Each number is 128 + 32 x the weight over its row's rms, rounded and kept within 0 to 255. Layers, rows and columns count from 0. Numbers have three digits each. The size before them is the row's rms in percent of the matrix's.

# q: layer 6 attention query, 512x512, rms 0.0988, rows 275-319, columns 256-383
# k: layer 6 attention key, 512x512, rms 0.0923, rows 275-319, columns 256-383
# v: layer 6 attention value, 512x512, rms 0.101, rows 256-263, columns 256-383
# o: layer 6 attention output (transposed), 512x512, rms 0.081, rows 256-262, columns 256-383
q275 074:119192094140172074058126059100160103117190128171128086147134121107152081119090147174093141131132103155101094087126163162154169093156165114112157100140108119119157160094082093109127180143134099131133146118132106094117150090151111213170088124114096172168059184133088138101148133167150060189179192135087181123120053136130176191152115173160137108101125160140127119140167094099176094109132
k275 072:060103123130145151144158149130088173119170179118126150092106120164051144144137106167102132137131147169154146109133143123141191125183101202166153136112122083066153114110101123177111117154139122086134132119111140140091116116112165147091108095073141105153144066127150102139074148050118194209086079096159114094120084145112154123116116115151120129103061105077104175125120150163156134098058
q276 079:123136127125134131111108138169143144162162138066169068117165147128127140112220096149097109135148158139117108116198124112088137151082199087119127150099130138103096087116166134083113152147110197162161174122151146066129131182152153232131092091156129148160130168123110159142136051145136072131103111063159119118139136130157111134073117146113172116116170163160127127177158124067076112143126
k276 071:128108096115119112151166098131076158172089133157121189201159149170124122146135131109121178162162116154147141111178119136185144131133140161139101103137098074138143162169088106114079131113138115092132086105119144089160166120112119194162089098133106145143112097103115114090144093078105200172080178168129161156159132156151116140146142097209080183175080101105139174138140124107124117149108
q277 083:132093142110148080095113140099157082123183117164154154150177125095137101152118152124102042129133085125134112115133184133125159115159159132118122112114136093119148141030101102130118141186144091113068067138117079135162126058153082155110049148112129095112120121139138106143190195191158080181122178114098153096111088168062183102124131155148105096099093104120113089110055123196146129154143
k277 077:125106136183141202085177089162118118115068117070145111115110131070170098108185162132162197139157125129153114096123155094176089125141046128165178126103151146131078155147118122074068149120130142143115127141161148095109153131083163164164115090074149156125128078154106111163119105134103117122141121203131141123129074120111102146138143113148117106163151087117109167141164090113120091155043
q278 083:161149113163107125141108058072133174083179150128088132115150157135042046156129149131129174150125091113114077086148090168159092103106062074138146157101125193085182182112138148091090154169167174101135120173159117133105116126091114183148093083082108151105135180110107132122130070121070067124177114167168103116174133124099150113180159092163168093144091105047141114159135151087116143171101
k278 072:143142142105084173107142138191082104128116150144194103117130098102159126113147156161114056181108122136031119168055166114088132095187136122124121153139138112157117041148185125154144110092118065138094088114117125123115125103090167098136163138153111139144106132119137150143173104101161103104173122113206187135150129133128151126089102074152082107164126157147083149102122136134122078109160
q279 081:190131158153095098153130120104084149070111138100102141142092164144161164190147166069155117144133101123163111161083157150156097184116136137088135121111133125094089182229124121186145112108095189109124053180077096140102162138137122095147179167201158128089136144130152145167159097081126196167147146201136151182130186081175145136117127134102160131135136142092155174087153187109129155137104
k279 072:123120087149127190120084082109141165126170087098148113160125151118138111165232122109101123138178092095120165110164160097093176193154133178130141144127162071152142109129163172145073106200082108106158146125142103117079100109114151130077163182106130069170177145116148118093097099154130111172139107151183147063118154156082155141094103132103117111186134150182163142088149127171115130152135
q280 083:119063170102105108198106105095079147085184170145086096120124110089144138182057196124101123130109136138119109092099137203137102158111092150118125138112137110118143166171149152143116056128069128117166161087082052143160140107121173069099125088111142112079146114128116112195122087075094174117129107169108144091111142084119137121094141118080141139123095103104099088139091228106186128217147
k280 078:102142130194127112108127136087165145131119098132130187151121118137113131115121106151101174092137081118182072208143146119101145128130078096153079103193126122143125185122092088099099110126205151187134144106168166122141110141148172206149173133152117122118104142091138119162151141146130141139145109078106116051172156105198116164078096124197098117097123037071137170148149085133161096122151
q281 087:091136118074115162125104204093155117094151099088138148156151115118085077107119111154161104163117123137167154042132166140178185098103120169173135123128106084195166114089122119110150206109146133176086140094096086151109134126144087153126101146100076096131108156148071116152117124153127143136141150108171104224093168102100142113127136155132111118139108138118157153112136175171114136151101
k281 080:147188139154181137145108107126127094144119191128157156135148128158112147199137132174102135058119123137128123090137129159180113140115101091119126109115144102168094161168133204089098166099109115176140147185178179120100104096141120152130063113107130094137130122114097124108077139087116099133097172194142160056130141158113177133145148131190116082146089118082173127116112150150214115083114
q282 100:107157117098165118105128136135145093128143070132129065110206133134140110112108097152139135174164166119159138098161127098196193112133193121099112121122110117129152131039117098117133105112153097061140111137066133136074140167157114145111152131144153062130160142137108130158071165129123126128106153080117096062126092136123104124167142132198108114100146090185146163168219100147120162120110
k282 085:090139095162099151146112120169079117133126106151132089138125144149110134148149097123153096099079086156159098167161176137095121150109120121060117160112122123177126093119135119125214115095093182134169136099156125100094134112152150085157113130178121150168154137132095149060145187106111150084107139137104180104106236130121131130122079118097124129177106109101115117138164157147198165133214
q283 095:185092066130169132180079044126141149105155138120148159157127209061151086110156184135089187107111177111153129152095135147131071158150078217167160141122167103140121174131151090097117140123126147160184148193110198131127140131121114153050090176126096141094089150144149139129102061079117146083117138119131078105134174169133230064091162100127122166181172110141127100098122121119134160076165
k283 099:123116087111074141075129136156136045085097131121137150075055129114129074158132119182022036135108104143135152109103074088110133117150141094159120129135158096111100060134144098182173149115125139203134163180154114100168121101138142128158122160130172085112082140162145078114186147087173181197181142171114150127107140172105122110104099084137127119114130113110093068051179133123050090081128
q284 096:180166126149109125102134128160099102155151125062150198111152095109105143167078119116159120118098138091082083126126089118173164159129130110134127131178136136159148097089120086102101095150178081149122140113147113183135112102122142159115122139129077176117165160160137135123103093121034159147083081177130108140196121104131060065117085103161050159186142092136106168183058172107107188121097
k284 086:135114143121136092120098113155139176104050109129120121086117099163138137126042147152136119130132119129197124160127096227166141091095138094171141160154128089085144130113121113129114069129158114166145138094157173178149203125151131116107148117118093164153144095144116134146098191118125152086079101091087151166107148123120167105125126076087124090098159153150168147121095108110099142109103
q285 090:123128118081152098168108099061152136125140150128145050173071133157105110121117151105102119097147082166083146115134076172217103122108201173189170090136133174106129178091154134092131156097152146114114140161093112167119101130107113153156156143167161143087072116148056077061080164159067104126229101083118128129074095137040150079071158208146117135091129147139148144117130141118099153078119
k285 082:133128144143061116122153149169176119140126171138153145110090148169174126152109157171154110153079089102114117137094132084112110141101144203105107083119171105165131078175155101122127180140119132110146134137082121128153135169206086105128083203128137158139159121151161166115112128100120132177137191119118053114132119064059105122087064124095129152176107173081134134126104092132141082146207
q286 092:120129107156147151108144108129178128066136166162092086176164061106128148131133107103120123091190109084127131140106106080150102129118119180126161170120127088200186089134139101159080121093144103126100111139143191106120109076120122117111094147078147150115154094106150131137144075175096078119099108147144107129122151094181067147078086128156172143162164112129176097139115154118133100069173
k286 081:094100111108126100155128125137079129173109127091113072164075051150077178143138147120099175105156158192160135137162098065148140082096093049100140114114169073067098148141140140126091169144153135126135101115133178143156140116131116143139137153145173130160181119174072060108093110149168147146182129168141089121154204125182072133181123138144147125133159103155141169153128145115171158085142
q287 092:140092115133114142129135102105160111162170102108149213163113135079111113100166135067120156126200124206135089148123128127148132126148112141158187094137160120126112119151115092164087135170116079150053170171137097127091117142128125124057152159121119139117131115083128121153157100099112159133117145141147164150124163148121094150123127129139162171125084141134126084152167093122085098124131
k287 082:186073131138161172126167126180074130053085151096135103202142161124143073073143132145098136148095154157096136100163118080141187151102146160137155119112143136100140122158174120142139097114168154140159177152140066082113166178115148162148162120157101136164124082120086111134122168124178094125146142118125167151131137123134129117157149174156065164124106145144219140099152214144166104166142
q288 087:103112154152137127041125118114162184157156120142161139135177124141148126171111130202123171154097123107113128118157105135226127165144092214078133127118106138140101136146139091149073178079104131095155101122106129178141113166088106088162151130165108112115124127149126175115149127123116149107089132145089120136111166102161195145154155150149177114154128167117102152154137114159148164137131
k288 083:088169101116119155199089120138126158119096145099166118173117116093117120109107134087178088121108201177145123109102173134141078116080136151159207099045123072147126136128157121106105166138128084107121109135096151149107136148112124135179094108110114113090139158165102124089133166139122070189169122094071079083062136105080128165054153140095140123057114112170074082177111094110083099145087
q289 092:117100118162126088122138122051160081116087141114131191103150146123149079130083169166107137104055098155070150127159136103150189096110130162108113097150142137167086111190140084166109123088208164074088154118165125127123147083068152158184103089121121099129107101144124126162148105144179132083110108137102179145198104163141131122149118151134103153093100123151148162141117097089127107139054
k289 080:123157105155105122115157121120157119105067133092148055168166107190103143138101120145184092160116187173130095098167157171130174147118160190141107209111106129151153180131084196112174119153140173108109134096137176100073123085142109112122136131111130179126097198200167146093037165101141135082089144117175164148185138126114134118175134181131132081153160124150123107151144143052112145120119
q290 093:150115114086149177120177087148150135204149162178139090148088124148127195151175109104206154152182160143089112093155193087155091146117160106109148150124123083196082149121178182126139173089156127091096105146176141107127126131187137106127120162119113184123157136114127104112111170109107117152140152100104131139099118041128133186159193095127215152143168114131091159112185161144105083071066
k290 082:171119064141117081159108092091074063129117096169116126209124164098122136076247156177114130131138075121160063129097097120088191177107200139118165082121137119109127134068168089144102120113117084144140128147170182155188134115176078146126060161170131143125095134143097114158151112063105132152162100133145176093141102126132214114147097054140120119147147093125123151176121153186168197127173
q291 097:118123169112112136180057062152127074115122082144078093117104155188124089161120123124150147125143113063172098120104108140156220124122116120143145087103177165083133159100151165152124117115080116122125189125125069057118099183136173034140115136109136109077142142114094119115121171106134178153140138148157115155112103082215086180105171157085124091106144137117130177118054143084112174099106
k291 085:136105112131105087144158111134083091139153149117145151142150157166092182151183142043098151122215140111118184087104092143093130128156124147071109085095129128178100122145147155143225141119051129136147136229162083107014142133195112099166115187172128093066142127106136156180081175100165213132082104144111138109053128156130128104099136066127096096164103110145147129154106125159155137143090
q292 084:080152129135151136200126080153121130116136119108045142141102126142136158070052097142156148142129096138132089130125158097106157085168122125123060139110162119104149134157203094093103155170138040181105168104166163133090149120130092163138120137133096150138105180077197123124127131123160140072158088120093145059097144118097114114110202129108190121115097128119130170096119102082129122135152
k292 081:146177109171110197143102097122101080100120166123153109161140129154141112097139097115193154096140168177120155094122145146159127132061142079158193115136083100176155146143128089183135109090131138104172143124133140166174148120126139122191110085099140169101118116101087148092074174086101138140181080152143142136070103131132134095145131115136128141116159059122150115194101143127116127080118
q293 093:111117192180105152109099101071161090107142141142128138141145105151128108143072080161077161115087104202136099092156150099127107158133116086107148178121106095141143074073122197146089087209155144176077033152165126152133135172133117098213172118091118147089108190133117103124139185138128123112112174110113078152182132117131126109175107126133110081145111162136097173112121111115112098138108
k293 083:148212103138132138116108141119108157184119129144165130149119084185156151143060135142181140147074174116140178095129125166152151178099095063112104122096111124148158115141077075159041121098085098197168101135138077134182144154156066141149168050170170140145140205122095163181103147165126081086116092133147194097087164143121147080108068139106162074154146097168136130112185211126092121143107
q294 085:107107085138130038148094188141165098129077074119205149104107142112130105121168111135087160060110047100113106159111106136101134169058143052132124130146116104152166171181102114070097123089099148135131147122122171151144102109121110124121122118125141181181084121157159146111059182078174132124039068067136131157134202086202149168163156164153142131138107094122137149116124155170179165102171
k294 076:159193208096090127141103082117141109112112137166120209150153136078096132164136142176078105130133121110106154088112129135141162171108143107080120122132113133116152178173124112108107153139108166129134173168191141083114098123134147072124122152143094086113105138158102127102140169096154186159104139123148132130138147155132135144121144094153114214170111123167125090154166104119124151111172
q295 092:121101162179187106113104130089148121141120137130143133108054099162152147135171098145084099134130163150163114116140114082149175212213056154167068109141104097160124122201089108108140161151119142138086128165135147138141118096132142085137148086155120111089121199140105140147090087069133136168166091129143123145119182100204162171191145119152111117120173102121134165141152089159099189124126
k295 085:120103107177155104119095103104161163162149075153161137102111146143116068133125137110141136145135155120166162157098090126135145148085165171126131149145152187091121131175175229131174105176134136135145080130072102168120135096131109101107146109171191112149150128104143071146209149134177149135099127156094094160089171160089145095164149154135163148076104083100057080169077180112177178082189
q296 094:135106114128116106098186099163118117159131139145114160179106120142143187109143126118197094138151054125200032162139156108149160155141161094137149128084133196148148147133099136101120165155129061137125095207108146137113154133153088155150116105110152074148167109114135145135116103163118168142095115170137103076077092129135116097194129065139085124114118132090121080120069065142124122144145
k296 088:136113073083168103056143179136129081138139081180098094128096129123109128118140156100138134201117137111170172101152082139196092136166086171143123114117163110161138109124149059137064090154177172113085175149195106126120106127159096204105168143110089131138076109115092108198070140147112149116118069138130111144126147123062118122125158095132145148160164140132135113203157142144080111116124
q297 091:187081153133118113115164168133127154104135076176069096132134099119092198123128109094160034134138087147153130138121096104100152117106143031140132219130086126079122193048124090199103108126109111064104174165182109068153135139121131114109116127108159153136127176116126122116166005142073091181134116182161116149196146150129139157159173104100121085182163093116174121069066191159130125093167
k297 090:110098117095112122129067196120159152143207169190110137084167119112174131072119156099109180111148118142169159127151185173146113135057124115172216123172148115167088111133131088112152106162152121138180208101127148092113131101085133131163108106135156176162122067091139086123127100157125115137137129088140072121128149124087129113067124176148083107151138147139136114096086121144118083101118
q298 092:179110144077095147106114139133124147124132146115093189106125119109145140160153139146118110098134134122142164133052097102125167161109103151149094157154116091113182110133121130139118153180204152135152168173114106152126092110147172121087150122155098148106103069135088132132118137166152115102193124095163124086184108136085122102148096109122136193056138137157121166137220160146111091137154
k298 078:113139073135131120072115155126189148146094169169155110110101155119153156140139129148173137085149167095121107130167164126082139118149104153132127122113143150133143072119166109133094107111152075153124076115191216123159093124104113170120120041155142110106181073157058140152129177130159064156176059139117138143068081127156122140168134161125136114102139100104158085122103182130088097050172
q299 090:072083124162092182041151203111123124131122140119127133118154134109147128116164131136142111109116142140132103178123143154132112099119155120105133156171111079149050061145109153192119131127108162091154148098131130132125112107117161122154123104088124127203101109181110221130191063141104148160133182199084137146185190156147137062164119153175149069171157144079154096089168203173158135135145
k299 095:103098143146195095024158075163144108098138092138088109154104114117090147159136115112134118097130132060123111116149088107122107138137092126173089174171122148069160159116169142149133167145087099153123134145095101134127114170122130127152128172164112153108143116108133157137139108136106101105160168131147088127158089113109161115082171097089115150109152158163072079214179178141104158133115
q300 095:062096127115063099105164166123102105136120054160107104138082121120175173107147137144133092128133119146179198156101100153101153102065152062122124156170173135110122101096145122123138164164169101164128105111138138141094118150172119108109077109125104117085093128167077133168125159093120149091090146150156146162120153160171161069108107106127144128204132155160140180134128128113076086115079
k300 085:117124088131106146066115072111132086058085141156093168095172168139143210096161122109116167189111156090108112133137117197128113106090151009170130138145090126178104141119134131080129137144083100133115115160143113128175141146184111107121180097154110177128118116123135094070118100156072191084072145182114119135133102205169173125149181139181105082190107188078142170134120125127113186164099
q301 098:051121119153116101145160145107103104146076148148128137092106094114140127181107165095111078108158194115169150150165141127116136090113085142146125071142099122162136080151093137117088162107151130172175134089108157080094125166122113135155163076094120083088149144127094108129172177110133194115111122175111142050092110115104155167112118154118134134131159075077200135160139082125069108140161
k301 096:169143113107107155118111098111155137131114106132101059138150112080117132142073107123036147147197163121104131136109115077083093112149099119113082120114130104143116125127141106147144205095119168165103116124144138077126164126135111104176149190120144140098062110179090121122115127094121074097128148144129097177137118134111125154159119161134091117113113094144149131107117118143171145056109
q302 093:168143129136140148127127109102145155159108150123126094143155125138106160150102109123152136124129085116121112087078133149171072102089110141127118142111074158209137121112099118170115072197156118097108098153084109132097124136144144051137116111077133074107089139136098125089178196202165167176120160139150125129135109079089188139156158109131089074094255098159151111087123140170109106146102
k302 079:150052097166084105095100107151114130140143161092124115029096115183126139150167129110153144135140087145164173079146109169132086128112113148090145130141084121165140100081113113160118172141141113136145118147110187151145103182162120118099162128133096154121143154162167145136124148197072101168147136119145180098107106105128182105119131154137138087117167147131123105117098160130107151078138
q303 091:159103102169136140131121099131110150115182107108188081095160119168097090154104132078142073165201135107156128139120111178124118068189116113098123172095109150181118098120094092111097121119115095124151127149121132190116107176131144135134114137119139167080110094148165092143094149192125135124146105137151085082183109171147096111106123086139129133119107117137157070094120160110103101210059
k303 080:092130076179077127174084135185140114165143128137141148108153109116134084116129110102138128132124080115191139137125121061095104125121151107137126140092160109103175127140120114125172118118164116158095118116134140177159117135123146146126133092102133099089108103181185076077132131091179157149141180115182158197135102097163128070181157059151111080120133076140074154126152142086082128129132
q304 091:159160101149120149081111150141143070124101091194136160113138121140158146137101125144100083128145226149148133182139162125124139100150161073137139121082123115110148143140097132063110125083116064155088112162086139128132178133169092157187162115125151169078127139176116158164127170153119127133184122099127133072166141090108079143123132104100185071165150116147107093190083186091141143197121
k304 083:140120111196125083115153146109134136132138160179117114139115144152132147119110123135151138118136125122153112120126139097126140109079080056170093126093102143097123127144117097199162034121186114097181039119130141133118105152131146113129170116143133108109120187139076085116094186154163091185093168148135060164136129125079150103114147161118165074122162051144137139127066140204136133148183
q305 095:128132087136114182158139149106138085099087075137191121138187111107147170096082114171103121123181157059134109088161186136103170099106143120153020096121149153156081125164111156165134117145189117142091109165142145103080080076107118212081154166080145096135081124148167127098084133077183121164081134095136101107149078104110119165134145192170139149078134073090159091157142067085131106100155
k305 082:177109174092113112152143117101164131114087104210171093097166123075126143176088134176102166148141096145092206174090097153087113144090109079188052083152143083095155135131119098154109089120165124155146168153099037137160124149130125157088115131145089108089156114085173061187144118056141119162192142129105085111199099116170120130131052107178113109062136121132103115117138134084157127122083
q306 096:109134184169068127200139124095063167113131127162109067069078119089167190126106170129161132131138097164130112120119139154204122195141086120081124128117153098072104143100178126099146138150106204160152115162123075106103161124150082107124133158113108087103141156149188062157102170082125110143108155084140104143120126094130125159140171158125096113168131101119124179132088093157145161180159
k306 077:105157133135185144143127134109110131119083125124135123063167123133172124130065152051093101069120116161077173120136118089115128163160137083133154134107118148108116136135152134111221100139125091049189107190115043187111155152126145096141137126138089095067186108135079118095092189113109175112102132145094135142097080088144131113123125087131099184099070135126089108085128092145081175150116
q307 086:130162118145179145132154141139145114086187123073113116101131109146221129141092115061166137157132220087178157066111137109119119186123108162053099078099130158120111112090166155173125120127129230142141145140077056140092136152168150134103136149144130128113116083075118112085139147100073144138100132054142121106062128114122118149096111135218167110123137146084153133080122128114109126152100
k307 079:143196156119182127182122184114146103119177126165175085148167121136106137156139163158157140149136106108150134185147159103111143105074148155135183123158138124133100141146144156154148199088076186115158145167148107160110141103159157118180110182077153125083107114163149139170100143108146080145156171148109121089068123098155089125147160137103125106125144122112132089117151102121095206071119
q308 091:049184145111154098139128105130168123113168087162111090126114165103121178138147134116158196074225146110143134112172139199153139170105125124097088148169177140175145084148090093145152098107102143151198115131137167080166105140148172104126123178126131127095148128095145150106096120099126124135138142153127077103182094089071142122121098182091116109103146114141100149087143127134108106142108
k308 082:152173142099141167123111124148108091163159161129084169085057119124150156172057082104110152121101152137136112151164104144110169146138015144149139139122106151099164118092175142109100172102102170125107141203120125146154157125183120113131145127098131033106169192142140126137171141165078157118128161068103143176160119156111130146127091154137058083170119205151112101183104116146146103123112
q309 091:115146109107044093166091054116154137139164179151128129132110156124157141105081208133143122122188134080093100098127151182064158111157134134100169196137105118158140113085169104114102162171176131144175141092103207127131133165195108136110136103133104163125131188109102098058132133103136119088138128113113088134140148073105163205139128152138148096179101164116191125186106136190120166114162
k309 087:117168187110099066127133093126136125163182163119101160099134114144134146208114126129165110184106147078130159147107099162113102100072124084132127124104095167219110126146083131101200199190102045118119063165108124101126154103087057126139180132109106202105069099159094156169128125073168100124169176078096113126070154119123144137081079119139177098125112117145180099116110112199128131169122
q310 093:145115068077096091139110169139127148148078140107146211092091118168123104122106056125111053180173113181163152147103118079139121167124157059161170078142079092143126142108171119137095135119096198155151132123139135078135133114113082152149161098152110092086107131168024101141135126109174118131103099156156157100158127153080168132137142068144123142156142122052125094076124147135160107154144
k310 082:139210132141212169091165156178173137124108105173123133150142154134167179166154111117166197164143167137110130113140124067183173104118125111101128167120110125112166168113140140080093134099113156133118080180132161151173068125196147158128116098211131128132123153106119132115097223090099121101130145134170182143119149154148083154139183125171133132164145136172175096125132151064095134149122
q311 091:160102139177125103099088135116131176116071063196136097140166070104104135117143110146150138136139144078124086119152161092153098094144112076160122122165101098150151106129104103144117108140194093122116140093156121056126134049076172092115094080116115164124102207134187149080115110137151165134133105134066133136116130129109146129102170184103107140132143100150124111097115115093145152128137
k311 080:147083105129133070119071091146084173128100160178117111228132129186138169125073160164157091060136120133119105143167151122118159191158195093110139161173156163154175163143095113199101125108110110152116072086063143086186129157070157077158138070133088160117121114124162150128050192132145112135136098149099136118150107114095133107108165110106178086134152111079118078133169120089160121147166
q312 092:087148108116125150143155150101102210162141131205097159184167172158120061148048108133157135132114113124083155144114115129150055092089140075120160159122110101124140140127156118121115144121176123126142145077091181202098118112118113159153126130100076181104123106135113110159151132155119160153123157112143118125118136203154170141126134061116158126180096127093129111120187129105084114143155
k312 085:225150151063126066125083166157118117121136131158126168138136059106131167079121160094123152130096140122151134125148138103145095158113095129145132115157161177152122117114159081139139113143061078141116114158204177087108166141165133158163146134112043130145121147104130152099152150193159142090148117143118135136096123126105125101150099125116225110166126160130137103082122141145089108180093
q313 094:094120131130130071132107108156139111146108113173090080094099112131163065117135117130195128136122072104184118069175107118187127106094124105141128168068069131173146087138109124100123177104140113090197131124109145159081149132187108147219136109169201079128074158099128149141089142111089085124106141140130079117112111147068133126121153126097089069162190091092121126153148156169142087100184
k313 083:058172106112154164122170115110154160105192065124163119155096179133142141080130108155180118171101173061127097147062106167157103036190191156088111094142013117156124155129143161121140091115130085109116114149109159158167159152179083117119105123176070133098175106132121066099164127129121139108150187151186130129132135103147175138120088158133154150168145172121132086180108094113083176131177
q314 094:132152174089100135168152095075127149159180127157124038123111111159176132196084123126116092143165108163115120138131113080051072131144140143084141076126137128136110137154102141151126104152151121109134075059074161162124168109124100108127182118165135113197200100161104152082129216083149078129117133091127213104168051097169092141112167170127162134139144113157134113116185145167094138177126
k314 084:072105102030146123144131162110142132167102113125125125081160149117167149161153132192143183105151162104137155143107129181110067070122074115101094098165180116139097169081141108116111045102071108182013107161075150133135146099117156107132170132196136121119081096102142112125135169149102114145086146099075120118111119152138128114145201155146172174050146131112115072117127140161095126141109
q315 090:154127106158103088104156130153146137113114156109148183194114123141072120119123168086118090152169073187121123044154103093140152153149162112163110157164126114121183151174157091138112113122132147152170164143147096105115052061098150184102132049118113126164106133087153103150180159167157109093098110102146155085142098098148108117129162115165053109135095097157106118134154173086151122060099
k315 083:092158099168212149172166188179107160099116100131096101158108129118052090084200129111147142157159099180176103127132117110144106093106148089117119142113130113086219118161152101171190096093111089119101141119144174143187154164115135103113139127149152144139164130140129142089121185092143160116091099115113116109129110126157116128110133140065100163110091118145110138116140150158133094106128
q316 092:189134130120165125067183110138177086133148124125144116077057164078134124148146102178145113178170138145114125091120176134126127126054095143097143114116117162142114082113114183110174085149104138152073104189090059104120162119100188116162140079167112111091099100130182136130136109169113146136118066107108076105160096162139174100116082176093089158162165130082107133133158135180124090170123
k316 087:112135121155135108088118103116175103121152105128137143112125079147165111156071158180107140139146148098098140159114146096054142105139068123076157139186095179156100140124123106182184120177117130158154120153092159114075166088105159086125188092094108165152146115110106172091131185102105107100153135120146065123139138127084181057107131140163134040102151095133082093162092135085086100126124
q317 092:160088135083158097149135152086094175111145067096107108091080068168037102091100118133119137165104130132130146083159119153091127116190125162105121136126122113113127119104128146140146195145135146112139171165128084102155122115157084117064117161124137159165191121100178139090089031159078105132172096114133163210116150104116096115130122140153147166145099099094165156073097108134188125093125
k317 084:073109153147102144156137221117184168078103143100116171138128106128108120136161120131108153158149188099122147111064085103122154161154194134102123149142134100135148077158143124158124099145108153086109153089081145164141158093117153175108115114159169163145061109127212169141142118164072136109126121145160163172131089084175073138043103137156098163089121116150092125127120151108136136103099
q318 090:086122142144165176050068111147131175171071105131105041102112056136106101144093139110099109078113153149118142124097105101127095165142131109075144204089150156111137176143155131122113133103081077082132096099128135181179134088128105107129094109197138095143094154185138077079109058146121135109096078066114095129090159141192101105137118136111134162109162134118133125131160101099184132090054
k318 084:166133127188097107140186145141130171145170143078098103138106133129138133118116124136087128137131167073079167073163163119102107146109159122183096123141090100105177111103123156097172169107172155176144173111181178134110141125125125132139156204112163121105084129132156063126128180098101121137146125147160153149121123154154115099155193114109160102161143106166213128134153127181096179139188
q319 089:149112199105141131094108155139150133106103132089106118161101134136135122130142156155124123146128114143181102126122090065096170102158116124107158073091101132121116098152150136151145117152128175144111155159117097092087139149085140113192119049170109113100149138108215054157104066143163102096088119149143122089120096105119110155139137190174175134093132127150132163141108090080145155114075
k319 083:153143114154158061202102140106155082119091125161159094129135095152148125071169085076167082116177125133085140137119119184061165165169178134131115114139148059192134115157146113181118154153111107162172128137111111128177135080108078167119075114117133113143118128102173105094053173117138147049119126089171135156122163116162086101146137152142096182119126102129160075130064182148105134142100
v256 115:152102168171128131126146123168139123190148145096102134163149094141131148180148093171178093102113126066150153126139129158143093124154148152098173098152145114162165110151114105129100146146163132110122106118097170168159158102123178160150083103169171125131116099115123127050135119129169110147172103106146129123114075105179130154146165112156168138187189072114101142120148159158143153108085
o256 114:185108094148130157113163162110114135164083161092082159098150147164127163166168167160146129152141106101125115140086164189094120147163170154106178047172127177092100114153129125129202138092149190144137132124104163127138180106120186127167123089097142087117101078129121170118179107089133128094118119151129136170123101120142139072170169163130114089129172116148112163102118143105155100085106
v257 100:173153093191146166149129064091127151132144134097148123157094155108135116145159091104190125133089141198125125087170153160214177120132120074152099175111097121172159125096157150150194127173119166172133149143138102088118100144122116082118097198129157113144110159132151126124100060130118154139167120219138165094132185115047162140158139096126155053149131087201114144161093135199169120139155
o257 111:086122099118106094106213119111173171157121116067159114079108150134132104174106152094152150085085081142153081108169163141172156135070108122079205150092158115117126123165103131171185111124101144101137169194120122050073133104109134115168160117072107111133155107117157062133142099101097126139163112113091114153129105123154188155115159109090152129149136134157117134152090120119116077153178
v258 108:120109175146101138107130130150143122143084135109127124126139128139115133124112066119131087122113190104100096156148110161171115118141160088131139138123071156167129153109086095154187142190132176054126121111155157144134136126176119106079101121193156118128121105163131133120050074136102058156094142139122170116131130104102109187129157119154093143163079131204158177178127122159148158126147
o258 117:126141135173121097155138160117134150099164065136113074161139115131165142127156114098103136077137141115139106071125072191127150116161199141122141163144126092145068089154168223134102161115147086105168121142072119195100126082117112090135111228080156201094078103081166111125163144106064142119080194090152082133190136144077153151128137154128123108125182165122109156198144079145126119101105
v259 105:146135102126142116089103137142139127120096100127131107085158102087110137111162138174155125110163106101178133120089133117107144166073108130178128117187100107106153164060152057130086095182164123101103100062075140205091081116150086115126095098165104159107163089136132192174137159044172105129158140129105114103207116117084114151106093166111155128090079089092117131126104088095140168208136
o259 112:111092131128101116116107064121090173187137068103176075161167113076123115170163076182098143129107145087105097115111112060110182140124107108140185089133100084129131145148210084101135085117137137135100162119135120134152131141104109124127119098122129127138171072155109162150177162078190086080148090174135143134205187131163158096125201145114139096079085104111121072095145129069146142144181
v260 102:105112138120186137125123088152097116112142151131191059083116111136093138081083113165098057135115138099160086164183166172151150134115118171125104140106114122128139112145061110243078165143132167162164137166108105101120123150121098132137129163118144107150156217144134147188168147137140080150136166129126125126114117080137133175123111152059088104144106082129147126152100109128124125143128
o260 109:152127156146111114066093087076086099120121149049068131173147162103149066092128102107120130175077131097099102124121213090184111162134093147087145092158111134088149127114176169092067146151120145122131099167142074210141137128151110151117147194164174096125153182102145142096178129105154177140104146124100139195054088140127116160059104133108081094092094101152122089109136107176098104134154
v261 111:151111109109145157102098154152074116083153131141161114181101084149073125203124092085134114127095151076102091060133153140206129135138153165167132131095129138116138129140127133129137090155135149102089109125051141109195156166168130150115118118132157040116099094095138091094095091149154084166089080129096118123164190103177123149146125125059141197093108158143034079104124126115156181173090
o261 116:139172195141106121127109117134137101117140137176081174228193137197166106190151112124130121178106119091121123142165205103158166128112092136102127140085136114144147135109186110132118224117081212078151121134066147109117144090097134194083123110116092105099106142103153140144154160139151114164170128122144135117151153056185174207080117127148151103188152172169140166094088139134157140115133
v262 103:127188165136169062106212063121128082166187138138133135161179135156138147118138128112114104133165132088094124104139080087135133090138139163192165103144148149139110141104152078097108097171147154091141116093137164077091133137162150139121130111145147114132171083131117152078153146128162134155159137128113162104139122162150127131125123124166104129158036181124119194103149201152146095142102
o262 112:114180038128186110169122162162073107095137132132125089229128121174136146105118155095179079150118092133105104106153135166110119129153095130222131136094174097166171184145121117163129093123134129123085143192149088123095155145167212147108127139159167101134140129116116126148097114171137112100138145140135162159095144107123225099179127158088099089093178163096150116154123154158104136157127
v263 109:162101135155133112149079118142189184149140140132186174173163162132084087102106105135188160122166079091115156128195175122147131153121087143120064097148079114137113072161113125141135165165091105104084140130109081175129146164176164160128150155136123164068105137092130159148126073128097155063179122195092178218156180122131127128137137169141131085162085131190125107134154123146040139093098